{"hidden_size": 160, "num_attention_heads": 2, "num_key_value_heads": 1, "intermediate_size": 640, "hidden_act": "squared_relu", "norm_place": "pre", "positions": "rope", "rope_fraction": 0.75, "bias": "none", "weight_decay": 0.048, "decay_shape": "pow"}
Each number is 128 + 24 x the weight over its row's rms, rounded and kept within 0 to 255. Layers, rows and columns count from 0. The size above them is the row's rms in percent of the matrix's.

# layer 15 MLP up, 640x160, rms 0.14, rows 622-639, columns 40-79
size [115 119  97 108 106 113  94  97 101 126 107  95  41  94 117 121 110  97]
[[136 159  87 161 133 117 137 118 121 112 133 127  94 167 110 131 119 129 131 132 113 117 172 125 170 128 137 121 124 116 123 130 144 124 127 128 107 120 127 165]
 [100 122 156 127 125 162 161 117 135 133 123 109 134 111  90 104 152 173 147 152 144 121 146 148 143 131 106 126 174  96  98  95 149 137 110 130 158 133 103 144]
 [112 119 110 106 151 115 148 100 106  99  60 192 139 108  89 123 143 120 177 144 105 126  86 151 117 113 113 138 129 120  88 140 139 134  83 164 141 150 114 126]
 [157  74 103 140  97 156 119 136 133 158 107 124 136 113 107 123 122 177  96 100 117  99 150 138  90 134 160 127 117 125 113 107 169 133  58 143 118  87 113 170]
 [178 120 122 103 140 102 140 111 114 106 121 123 146 157 107 112 107 128 112 130 103 126 123 145 166 121  86 121 134 141  71 121 156 162 116 109 121 148 118 125]
 [142  89 165 155  76 149 144 129 136 129 122  87 115 119 116 161 197 121 122 136 142 121  99 150 153 142 123 153 118 123  87  93 113 128  94 130 108 151 107 130]
 [118 116 119 112 136  86 165  85 129 166 125  96 118 123 125  96 156 141 121 157 128 124 135 169 119 156 103 129 121 112 100 124 115 126 104 132 134  93 116 208]
 [138 114 139 124 146 129 124  62 105 102 117  85 139 142 122 114 119 148 113 147 116 119 173 148 157 137 157 122 156 152 116 116 142 125  82 130 145 109 104 191]
 [187 140 128 104 110 140 170 101 125 143 130 114 145 111 103  84 148 153 146 133 107 106 110 145 135 129 124 129 104 134  85 137 168 138 127 100 116 132  83 138]
 [139  96 144 138 124 163 147 140  93 151 134 146 104 152 114 125 115  98 147  96  74 118 125 131 125 118 138 163 156 128  93  76 160 161 100 128 138 113  93 131]
 [128 106 178 112 132 101  99 129 119 122 113  82 141 130 116 129 106 119 125 151 127 109 140 137 113 153 115 119 101 107 133 110 115 136  97  68  97  93 132 153]
 [132 146 119 149 143 133 186  74 149 135 120 114 121 111 110 136 107  96 145 166 108 125 143 121 117 108 130  86 174 116  77 131 132  67  81 113 145 115 136 127]
 [138 122 168 132  89 133 144 140 120 100 112 129 134 106  83 124 144 139 121 142  89  82 154 119 126 151 107 123 123  98 118 104 168 126 115 141 137 148 124 183]
 [169  99 131 127 129 167 147 128 133  93 101 124  76 110 106 127 153 158 104 116 136 113 116 136 124 196  86 102 140 113 132 106 125 143 145 134 128 129 125 127]
 [139 116 144 114 123 173 153 126  76 137  57 120 103 124 155 128 129 137 142 110  57 135  93 106 121 168 131 121 162 153 111 102 131 155  98  88 130 139 107 161]
 [133 133 116 126  82 157 116 152 168 171 112 103 111  80 120 145 129 118 132 170 115 130 139 157 104 143 130  98 109  90 145 114 133  89 122  83 111  87 106 124]
 [174 145 120 116 128 122 162 112 139 106 135 123 135  99  87 147 138 148 172 124  75 134 129 105 125 134 111 155 127 132  93 106 125 150  92 120  99 103 124 145]
 [147 131 122 124 130 154 144  81 102 128 125 101 109 138 132 109 118 143 152 165 101 127 126 149 123 157 119 112 132 123 121 128  98 100 124 144 149 166 112 142]]
# layer 15 MLP down (transposed), 640x160, rms 0.127, rows 622-639, columns 40-79
size [115 122 102 109 113 104  92 100 103 125  93 102  42  96 106 117 114  97]
[[113 144 115 129 155 139  98 136 156 148 145  85 153 118 153  98  66  95 165 156 131 166 109  76 124 113 126 150 114 113 112 140 103 165 157 148 158 139 132 108]
 [ 88 173 100 108 163 117 143 149 157 137 119 127  86 137 127 113 152 148 163 132 153 139 126 132 113 117 134 152 114 114 128 133 143 102 165 116 129 147 143 143]
 [ 94 117 139 133 142  79 137 148 130 128 140 110 126 161 154  95 142 121 138  58 121 117 119 119 149 128 137 153 109 122 126 109 132 102 147 109 130 177 158 104]
 [113 170 161 118 116 109 132  84 118 118 161 111 106 104 134 137 122 129 112 113  92 132 166 130 147 148 134 121 137 139 147 122  96 139 170 140 109 116 135  73]
 [ 95 158 108 124 122  99 131 142  96 129 102 157 142 116 159 163 146  95 110 107 150 135  96 133 147 124 143 170 124 116 138 165  90 140 128  85 129 111  89 109]
 [ 96 122  96 152 115 112 146 115 124 108 157 166 106 111 131 109 120 148 128 136 146 148 119 165 150 116 126 100 118 129 151 119  78 168 156 122 183 144 111 122]
 [134 143 153  76 163 108 117 125 103 142  94  92 168 125 103 149  79 136 154 131 133 153 128 134 109 174 122 163 140 140 142 151 123 136  88 123 143 157 133 130]
 [162 146 142 140 122 159 138 121  86 125 145 133 114 138 139 141 121 141 141 109 138 134  90  95 115 136 112 167 139 122 138 144 116 117  97 100 103 121 154 112]
 [123 131 135 132 131 117  98  91 131 151 112 118 179  89 159 139 121 134 110 121  95 123 171 115 145 137 139 146 124 101 123 132 118 144 136 122 141 114 125 116]
 [140 147 142 104 127 129 116 149 168 110 118 143 142 170 159 109  86 158 161  62 119 128 134  90 120 113 154 130 136 125 150 118  92 138 128 141 151 119 118  87]
 [113 127 152  96 134 112 163 126 114 118 146 119 130 202 119 116 161 130 140 131 143 122 113 104 124 163 107 146 142 128 117 146  78 145 115 146 145 120 146 104]
 [153 120  89 122 132 131 165 169 129 141 150 134 128 157 152 114  97 121 119 137 108 120 172 149 152  95 163 105  82 120 130 130 151 127 126 122 160 141 163  85]
 [ 95 155 128 134 143 118  88 127 131 126 119 110 137  96 111 117  68 107 122 130 140 173 174 184 125 100 165 126 173  93 119 133 153 100 128 159 158 112 115 164]
 [119 114 120 140 191 116 116 154 147 117 122 118 180 157 132 132 114 114 114 116 124 152  80 122 120 138 124 132 135 141 140 101 100 138 142 125 168 147 116 151]
 [ 87 115 103 147 140 160 167 109 150 151 135 156 140 175 210 147 114 138 123 129  92 109 120 111 126 141 141 117 158 142  98 126 127 131 138 129 136  66 115 162]
 [156 158 112 113  87 146  94 121 132 149 135 119 106 102 153 148 148 133 127 144 102 154  85 104  93 104 106 166 151  95 141 139 137 141 108 102 131 138 145 126]
 [130 107 135 139 117 145 154 104 126 110 104 143 172 153 143 117 120 154 142 136 140 104 125 157 123 132 130 104 162 125 144 136  95 116 148 107 148 142 108 159]
 [ 97 169  85 134 136 130 149 157 139 134 157 148 153 117 137 159 170 126 121 173  86 150 126  68  75  85 150 133 165  89 132 192 141 136 120 151 157 108 120 156]]